Weights of a small GPT-style language model, trained from scratch on English Wikipedia: LayerNorm before each block.
Each number is 128 + 32 x the weight over its row's rms, rounded and kept within 0 to 255. Layers, rows and columns count from 0. Numbers have three digits each. The size before them is the row's rms in percent of the matrix's.

# layer 7 MLP down, 128x640, rms 0.135, rows 0-127, columns 576-639
101:071121152090169081146138125088174114142108114105115136086110101160149090137107082106113151126137151113095126096070153196124187107158154118165173121138114063133127132190122133133116183140115130
112:132140116147145155166120091111116156104143129095149084191153136106154108150093129078094090190100126120178125075075126106159070139125128125167164153099144190198086095137168145113137115103159215
098:083127103152145057117151082124157177136174163200126103145152125121179117118125169135075183164146133165174214136115118071150087143098088146132129113083132116160110178154148167166166159073156127
096:132071159100112092207138151119111145147157137151107122069089195110092138147122147177174090121131154137119135215157184120121128109146104105142115150139128099125162139157120100105136102154111078
102:140123139191122170158150127101148129137156076088113118123132097137126156151127102148083073131142094085089185181113191160112102105169084066134121132117136104170111158104180118162122074162135136
096:114147117139150111119146123146097153132125122113088145083109128104107118174146115090087096078186153142176141149126098061132085111128125071145127042163136082070132133094110099173132137139115104
103:048102136055148148164113137098137110138090110169094168134140166202122141112119083117098193126212116102148107136134141083138136178181104126136154113105108175084158096151133077174155129148150169
090:155126173124160110146084087157178146086107167144152117129101122102186153174106070104108135217059114121108131127166071132108103141161156129086089129104143111158144119095100137103142128170117164
105:148116152138135155134149135135062190095127141120152150121126106148119145116078125073065177099165197137107128078157151135096111142135107070138145137126116083147137126170136095134072209141139124
096:137100095100100112131136089116107161181142099161116142117117120114098111105138136110155141167164133147089070155083134181140115127089076090136137102206113078175169130063131167101134069116121140
094:103186127134069117073096112042170132031088183160050107148127053160137078093123072133102184128189143141092069128093149131135137130075112075100144126151163104114160080140134156149151096045112146
100:168131135212132222078081128108123098080150144115132161132119155149095093140053144059101159123155144156125117146172142097097128127136111142145099124142127155094087141081104100204144110152183111
095:071154116146137154135126133120138119149125135113101146168131077077136129127102118137074093110131123111167133113176165170166142116129159170126138131129120173054125137122121118117103176145144152
097:130129122174138165184137160112181192155125183140139039089129177147125142125131063112106116162118122115084178121155113163110149134165158103132077147072114087133105085081146132110101118170131152
100:156126191100114127142131127154182099119085137124149151120157169118125129152129120141112160071138139140141092212076135121145167124186127121084185166094123148132203109158156118172125118116137140
112:042197225128157131134137152106143113113090166106033172086114160075138109125122119178103155166127120138086089132150130061042140166104098106063126150042094114113098067117132124048080149126118096
102:143134122164156107075118106140094103147132102095167066139113162054205137115153185137186095125124217141108130142081118131144143098136098135129187115110090122083150129121098163137137154082100104
102:086150094184075120142134160122096156130150143089116162109147135126121124176142117126129093066136118098090160115129132115114117120152143135083153099116125144089159096090085136191091167128097114
101:089146124135134081093086133085113092109050104161143107110163112056134181122150135153112112137124171090099104117095140051142146134085125103128107127130154097168149077162126178105104143163115129
105:049099082130161092155176157164089109124146086108154144185104105156156041111182158126157147111103154127123127140080116133122183080117178071164131149135095131085117163134173144107108126138077095
108:116168147129145206157113125123100123175170179131161128106156139134142072153172113215115136059085115112117106121135067072122159180152112143062101141138133153129130121150168140127215121100178161
103:127110102150100159127074176150102098110154125162136062153142112093161159122118039106124120157148204099135105079079097095170138135125121064121121124115123160115181090155158107101166118095150152
098:022159173076104092100104095144102138122113135106109118083118127122174148140106137120114167123186156099077163166148133114128117091114102175147123165066137127155145154183158131149099175128141150
100:075082183178181157107154174092110096125132191097184061126164156136163102099176116124117158083163169158121124163179111123116138087179123112069037142128174141118122100124135124163078142083148141
097:129154128102057092177141117154121119107138172149109121142143092103218129136152118109168036132089149119153139117108073088154156126162130135148183077088107155116131106076161140112149074112128123
101:111124121078172081121111066102156125175134157090069191173089112196113145117073111135104168104124140148150118097195144148171150098139118096120138123125141156037140150101150146129110106133149113
104:163139123107152161137134131186100212165105179051090084118106081070125041118042120056155104113102139111165101127145116125122147151185051155099138111103149133177140125113130087144105144080115176
100:125082091087140128079112072100142183130148124146131163153140115092100180133117126125186150140108134183159133138137146115159084134114119122132094179107166124146159195167137117152143088149104136
093:130149147217162090099152166089167152068089126152125120146166194144209103123113077094122160131103172112088163092091065179163152088160197155172175076123134131137144163131124168073113162132103136
109:142092169084091188161120123091162077052110146124185141070088127127103180106142079092095172117132107168136147144135146106110191136138135108140104071086151077106167117139172160098110072183142107
104:104138089198109100127118149141184162187150136068089152132130115127126111107093137130098106138122141170142117129151097213085134091173143109166067142048058118153128116197122186095058222156113122
106:105049113118104155157168089065056129119103051188151143189107063067131089071152162084174130112146121126125084144127069201110057092090148182103119137102156095145156135178122096174134153146097132
106:163166127186095136130114214133122094117135130066129114121150117162125150152116101137069138166083175102167141147100129122123109156169150113132123047138145151167090090153112119126162121135144129
103:131168145113146153130116164122122181111175099117088125115133178143135122136165137152142143102104159106184116050089125109167082085104130132083178085168146168161132100092119143130070158106131148
102:163135083128183093071109115164124105106098065150137101119174107152083172162122150078136142144141142070158115132151142148213150102125095121139156096120149129101106162115132177148161191141133114
096:190167133079089147140132206091084151044145092132127134163132097074138156028113096160094105153116128136067107100170129141139105067153169106132099110212148145102147138068156088102087132132089179
099:118166126151128168169096002088135086111119109131117140186112135088074063137126134098153082083132130104122109137141114156092088210116129073083085136171149146095157139159121140141152145136150084
096:171127091197145077161114158138158093118130106073104093146196124162093070135075149065184139188164152120127148180142117146053137099176128203119163135072093138086177098110105154146085083097141152
096:064095112201117090146139130120169138102132076177089100117109173106140121101096131152182113191149118140160133089139073081158126141109144103166066102099146118143127127205178157122122108141111095
101:153156144148099161163110121105143136130118243125121134106122134126156127045135108100087100120079117065118109110132151111107134169115103132142178095165127134138048171132128150223091164142137119
098:104135128126101098074114146112142103093133148194100132128154131109138129127194089158134091163147182127128132136125082106171089162147069110139086112096130089207116147124119136162121136135136127
100:116121168120122134128179123134142157178106159148196162138075131162136101110161155114149189084185029156127082194128106117110111202152151118073131181047116093147115184169128137162164108151071077
108:105112145139158115138123134103091113207157106148129135151138138124192137089129133185171170119162125071117096101101089039157152121127108076145098130113103187094029154193119056130141129118120117
095:095087149141114071138101161133128087136129123137117161158133153147115086105134139089118136114069119188121124173126137139125173094125139099152128119155161127082163129107121183137173072112114146
099:108071128134109159115130085131141148117121130195136118203148078156085154090164111087095086140113125134118110055184173180117094169153208100090105096095155148139102201104133233139094126093121062
101:122170087128101168085113084080120155137143133084123084125154144152232158095145162149152125122106114147089143123091100134134148158124133103108184088124145102143124122121138138124146098125162128
101:157149116093142110140142094158094137173140153138215133110141121119097132114123111137127106098135136110152122086145138163128105141152141144094123129125139116057142137093081139156092144112110142
107:118135158155133171043151215140087131124075091117218123147146134131107124161169157153088139118183190145130077171100134101137139119095141126111144178195115115163043169122135148134103095110160104
097:068089118166120125170116118139132071134140096107213120108135192100123117133135129117116166125212127168137187146135137179135126157055121145068123148173169122114115124072118115107113110163109114
094:136121112127099124140129140128191138147127131124192112115144119062097145118142158090132108117155176160176132106076159145124131149183161078095141120101185142100103157130099097116176031151154136
099:142044123148144090110110139095178138143122121142100122094169124148099215118144146131142160110117152167154146104056122145129114104103152150156138121125139143140147097135088149085178193114097097
093:181135158104187141120140192217153159187142168124161120177143138158230147133080100139166161084133116110132136120191140164140145119128131088143136121117151100126137149120133154093113147135143160
098:113089133119111115116172154207161112152184155089140111126092158155106085091146141087184134167155129101069098101118083108158191153137080115149091169088153117087163168113106147140133117168103142
103:139104102086118175151184126105107144170134172172156095068139119077148136158120119130127155146185190137172144157104111168113134115119039101154136165135148150152102102098142078146153151095123133
092:146102091195103130131089134116065154144133093122113142163086128095157078146126144131158119120123070113082056079138134114112140096145135094114143163106100082158085113163112114158167088127101147
095:153059096071125131142130106138197154172120079112136134124174132098146119197076104105116159178083075133096133097134100098160127107121135120151143185159144139165179113075133101112135100112150147
094:157109141111143121103121064155156148160173209113135130131090138186131173124079138124104091139150159144132137169117087064086119107124168069075167099083111108087068091085148174095109106138132152
093:042199131172127142132148157133212128108158135167130087160098086163130138112090083108142166104158112191154153134125178090141127130170148139161173174114111131150115138093115084125153075163072104
098:165107174183098172097166097094096079137123119142110126105146165108126111093134152138139071108112114119167084161119141151102091120148191142098104148192157131183138175140120113092088175127172131
102:154146133053134117098095137154201113135114153113074159095114119111112104151102130155132084130092175082124110175147122115074155091109121073176160107128092113094088104114133067150112140105170151
099:163148073103090080160104210105070132126093118103119124094102182143141090081172147094140134134120155121111077142164149154161130120139135117088119096094118094205100117133134186127083164125042140
112:146107134189117170103168154151094126129088146114061106108110114101065102157170119097075111090129095157112051133140110137118087135131142131117140150120103138183076138061162180101181161132140148
099:068107166113141173172149127177131159144155126110152177089163093101133174120064104148207142160160106163105146147169107078140094079130095167151124170106157155107093146155162199143128102127149081
106:118166111126131118070164075097101163115115070129113159109084108136139147102126116171103127103172093145115098168136137177146137120175057124160127145101121124142119093151112174148139118164049057
101:115150072107100124070133115099102124115134170128097138148136131169187089099109131132118126139102131132099173080117073111124096088110134120172111160156082118110090108120115171076105096159140097
101:123166164109176135135113149124178152157058173119139136166136131110148143091152151138115132165067120164130112090113099049127078183115147129145138135150152144145082107206123064108120145121165132
098:123053057111180159180099160121128129120117137173160100128094150155076099143123119121177099161165196112065105128121128182103127122124176089100096125178102168159168199151148181181165075075126154
098:117064148119078090125157165090145076115104087129126135118145181120114136125132204158122096099111123186136129148137163091146100120107175195180081102173148082149139118172141110164222163180107077
097:073132179104129071093092222140137159132146134144094126154145119138075142100087136171115201102163026140132144140134033162193122124147162138152154097108104109147101171152175145104102119132111107
094:140143118090147140153071127120068160103110161109086114110147130100102148072141120126141109140134155152168176107122118126155095121143098119144099165158106123122132203133163124119123151112101143
100:144135067150144115137099098051183135155071060173133138043143079127145166144132148134100121156149140084162184120105131147066131120145160146081171135093195118128180069089095183167124112160141128
104:141108136127091132114108076104126058148112093135105174062101079096123145146114138135139110127119175163102132057134109133106174121085161163058127129199088138180138127166176140105135153105131147
100:121160150092122120119168150080161115139082094117131127176115159131119150152150129143133047148089105106129099090083122047141115132117151137174227179133109076117108110086174123089151120148086112
106:125091114175167109114140119130084143092149102150076154124121091172085127154171138101105118139120189171120198120164079107079134156217123177097107162142137129102163107142094074145133112128146118
097:187156137136110105173086154109138175138137120161121172085102104123174126150104092130107167117160156112134117140067158151157153100098098084085138134105108160158153106142133184084103135127175093
107:136191130117159141118119068168164176163105092107132245120094147125138129140138123055086127055110079136155139177177105148126115167078094130140105114112153159157140112111155154190156090183132120
095:120148092154123104168156088103194149100109133149116146167152171198102132107126145115161104115160170084144100100177111130120157128152124131161090094131146117157071081137211146111099049161132116
101:161083135089126130141153118186119192099122164117101101150122141135142130159125154112146145088079151122113127086155137101147125117114119092125050122190153121092148119161123098144173121183087128
092:161113148106143166117181109107119150086117118092155143169163106097097178073118097124101145128154083119125135138146109086135161148148142109088107139112137153159128146107138107066081113178106149
096:144165162112120082080096122078101088128154117149143073151128127099108094079171164113168163094206137097166123172094193121158098121103104111180102053063126125087132134143117096133152164135093133
104:146114141126160096113096169123099138122138106109177141139130131135120110127146107085191127125115154117140111097185112167089086155200157121090153062097174112176119155114139112102110080128105121
103:153104128124110081089171065096129175136072090134142099155129140158132144152137144119098111160122150132110118119095140161115107140119121140108169113158090115172132126164136118079116143170143145
104:109068135112148158110112030141152128159148085168176123121184152138128181127101139114121178120093062112134168109101122085093082115110138131141100124139185102111144125084150154156132079098184147
095:077135147059087153080197108116134092101116139102063123157109119147188132123130160128062117114142119121095097111196119150150087116137198106092161112191091053151148092050137111124156191116144126
096:159132154137117098127154161151100094215149114110142146117115121131104199154136123096183158154055132154164155132129158116143189128093120077120114171132103097136081129139107150109137145124140135
097:112162082144118082068141142160116117108095167146114119165109109173169088088121157173146124115129162095141145133163134104128157133152180115081104088078150130053136153173105073129134130121140087
104:139156159123092114129141125081113089113122131136096243201109113132152196123127159110181145063158096133096205168130121134151092135115130143147151156081139160131163158207097134144121113079096095
101:140094134098117059125097114024157153088108195120046134126095170136103171113189046100120112117138119111050105145149105136109114111116119118089123083162106093126162131091164072122097196125153119
094:140093145134035125133112152119089170113120151112115121090131088176099172132114116142092107165136174141123101105128140150151119143186120162133113164134193141150045149112146125163118091104122163
104:113157118161108135151147087132145196208117174103133189120095121137053198148157079122058058157119144152116102133113114239041075134161121131108110150157138122146162182160056185125093124089143190
096:207095132108107180120182107143115160163160187143177139138092129138118108148097095150108109134138177124167171171162165111168114116138120145160099151159103136074066139169142146130116123114183110
100:125138086097093105102122040116168121148105117134170138126167092109098144143143138048122173111212105134148082127134144092164118177076126133185123137105091138093202167120099069134157194134122124
105:120129100138135120166092153143067144070204119147081118129148137129135148106128175076112106139089118191170138141135150066170135103143074101140133141107144102126087129118127130129134161099129124
102:143136097096148106099166096124187111150078171121093139089113100121135114103127133132137113037078138084162168095147106132068129163125089103186078124160114141115062115130210056133114158141101110
103:086146207112144125161152094170121153094116123076130144163159185080077127145103109199086109092117121180144118137124160129076168114126152103115093166173115102147118084113159099128152079162139174
097:141201107103151157167128202155088177054149106132150108105136134102107145102105147149122072120163125150169155081172114111173166179116107095170127158116141107137122143163096099191086123114116144
103:103097112151120148122117221132042139165133048166112166170159133117157128147148141122105104149128137112109117060135102111134122202098038120164151175141109152074147150154136098108134204154150111
100:129137134140180161163180178188126146101163084166093088166120152146145122121120130093112131121120082146064192095174161152144195130139119099150124091136142102087117097119224150133142118180079124
095:113130122144125119146132208092163135162108091132078204145118166133163186141139118101164061137164126106140152100139101112105153135104169120071156103131126142156214147131153094108080130116102080
097:136096081082141135132110130079177181096127121129116085161133088062205146077148101165113156096141166156137194074133126164154142148097143115116097169155110107136215180116107142120088140097131123
095:154116166153153150123093131104127141088164136156119140116136077087107145096132214134134185104141106140106121200171196100172086122167089154094122166176143110110092106196133063152154097169122135
094:097125154160119106105174092140119223130142150153125144123175138108185112144102136131151109100045146120127153188147100132166144129152174084109131120106097108145113158138102141134126089155124124
096:110104122130130082161125111165075140149093144096119109089146153132107122115115083071146122114092096120117122165106181156106113111129150135157069178114115124088142148152114191150089040128104192
112:141142151133125090166080140158094115137143137068158078156129143133183100126124116128180116124126155100160106086132174110114055224193142122090072165131170099136080127095120138127167030132141109
103:161108081150157107158104203098084116123133137149087126192142145132208115160090064117139134173111117146121119085137158116089109126134142123151134110138106133144137097110114123097192101112153142
091:183148120094133155151089121126121188150121091124137067137112113089067088088105098092069156123081128131171159124089104193156135086157140163119112157132130137086170129168119127106162101085166169
092:087191145127151104193100140118157133088121162122104131161162171134161142084223133131113070169173157141160109124095116167135101121155143127083177116106089190154113191156151169132104127113091068
105:109104079130160136125132106114122124106123137082114169182124116149110144113166161086066087156121160213046126167162065134061184125082132152084124139140133141156165131172174067081131107120157167
095:096140158217125135123156084135119134166117137181174090142102088103165078055100087164124169094063049192171149111117126138169152177106165073123150125107126109072103118120162166149131118160131117
102:130114124143149113146149100147051139187116150149139071135042205193099074138179165106154153141194170131113218154125093129138170153159114116138163132130136121154090187114095114153177130178137076
100:158088115091112150124109086082116120068146137127065189108115143174104191141107163097107198122140129103147104122138136096121137083148107169118092082100154094126120163155121144141142167080072167
098:137117108199136120099147126160128116117091090129046101094144097099115072097095131135175105147108172145121168124150144142183182137122121122132112145138143137083128120143100115101138102098105113
099:133100156097150115115103116108097108126093112179056187154137096105163160176092170157082091091130073160130133139138117104187162145118139106099155171126136109084165126099192077166132119208138103
096:057120109088124176138072056136086080158082129146141123137129173144158147112132175092159128205128123140112146084130131110129100153151182139105119120138157114179121115081093119106134145141148139
102:057172076103097133064112144167098131157133075129089167076129107146091123161127148154166123158090149144089147112120088136192129138144169101174149120190119109097148125114149069085174101144099088
115:073197121132112128108118151138109153152097106054072134157120141146203156134128142148096121172088158153081049175130169124124142224102120077098148153186169126151144146093186170104142123107114122
104:139107110176110137104155105115182145150107109115124155075113095136077102117081162085136096068110151139114126137116084154129114102097100106093098137102150155150117152165119147157146129172113139
092:124139106112074106156155154157141114130126138142122141122109177115060183171106100137153097126113131028134152094139145110082183075153072100078186124184160177152139161087067059132116134144156147
102:120190110186143155150137135098112159083072106075097100180176144122152145161120074128142118122148068106087100128121138074157102101163125151154173138088199164105101110163124123102177110072130130
099:081151146108086135128118106121176156196127146100157136109100183179226166131069120098092093196146067134110123123148133146081108164123214145139129182164131159124113147141087108133140137146128168
096:131145214130137127109132120191122148094144113140143128119165082121153153181101162190119113135182161078176142088082131062139084175095165097093170078086083128105078152177122116094161081150115168
103:097107107129156149148090185176126115170109122090125147075135120123129128160148113097090084154094136077184153133132113143074089149211149084124184131049150156150140154155075105144100142151154163
097:143114130137143136095175138171143116114139109094104132144110121061147149071136136195140151093115103053090174132121146136112157117169125123163075189102146131140132145037134108104140118129140131
100:150106118131062157105161074132087084095130118099149098153114091136137130141119096074128128123123152180171106156177116089091101109109177098129115138093147077103143153087118135101129186058113127
103:141070169156203138159148141091110082188156132116110116154143063116139109150142138141146069119116163145151108148112191147107075127080116124117077081113136133166078090124108049093115127090114138
100:172168115086164119077101192139095135121145084243106114133170104150114178120115140146106152188150096071153155127158127160160145087131136142172128161165173156137147126145125136153143142129137187
095:113135192130152118136109170124122124071087130075141209067123177136131137136105186130121183138167128139124135127154110159072112144163124163076135139118173161124109138110155096152186134141132114
097:146076129157158161059164225117150125055113150122098109135105137134118144154134186159145121104147149177139076074127198140197117147142172138086127129138130135151148116111167079117173078109085122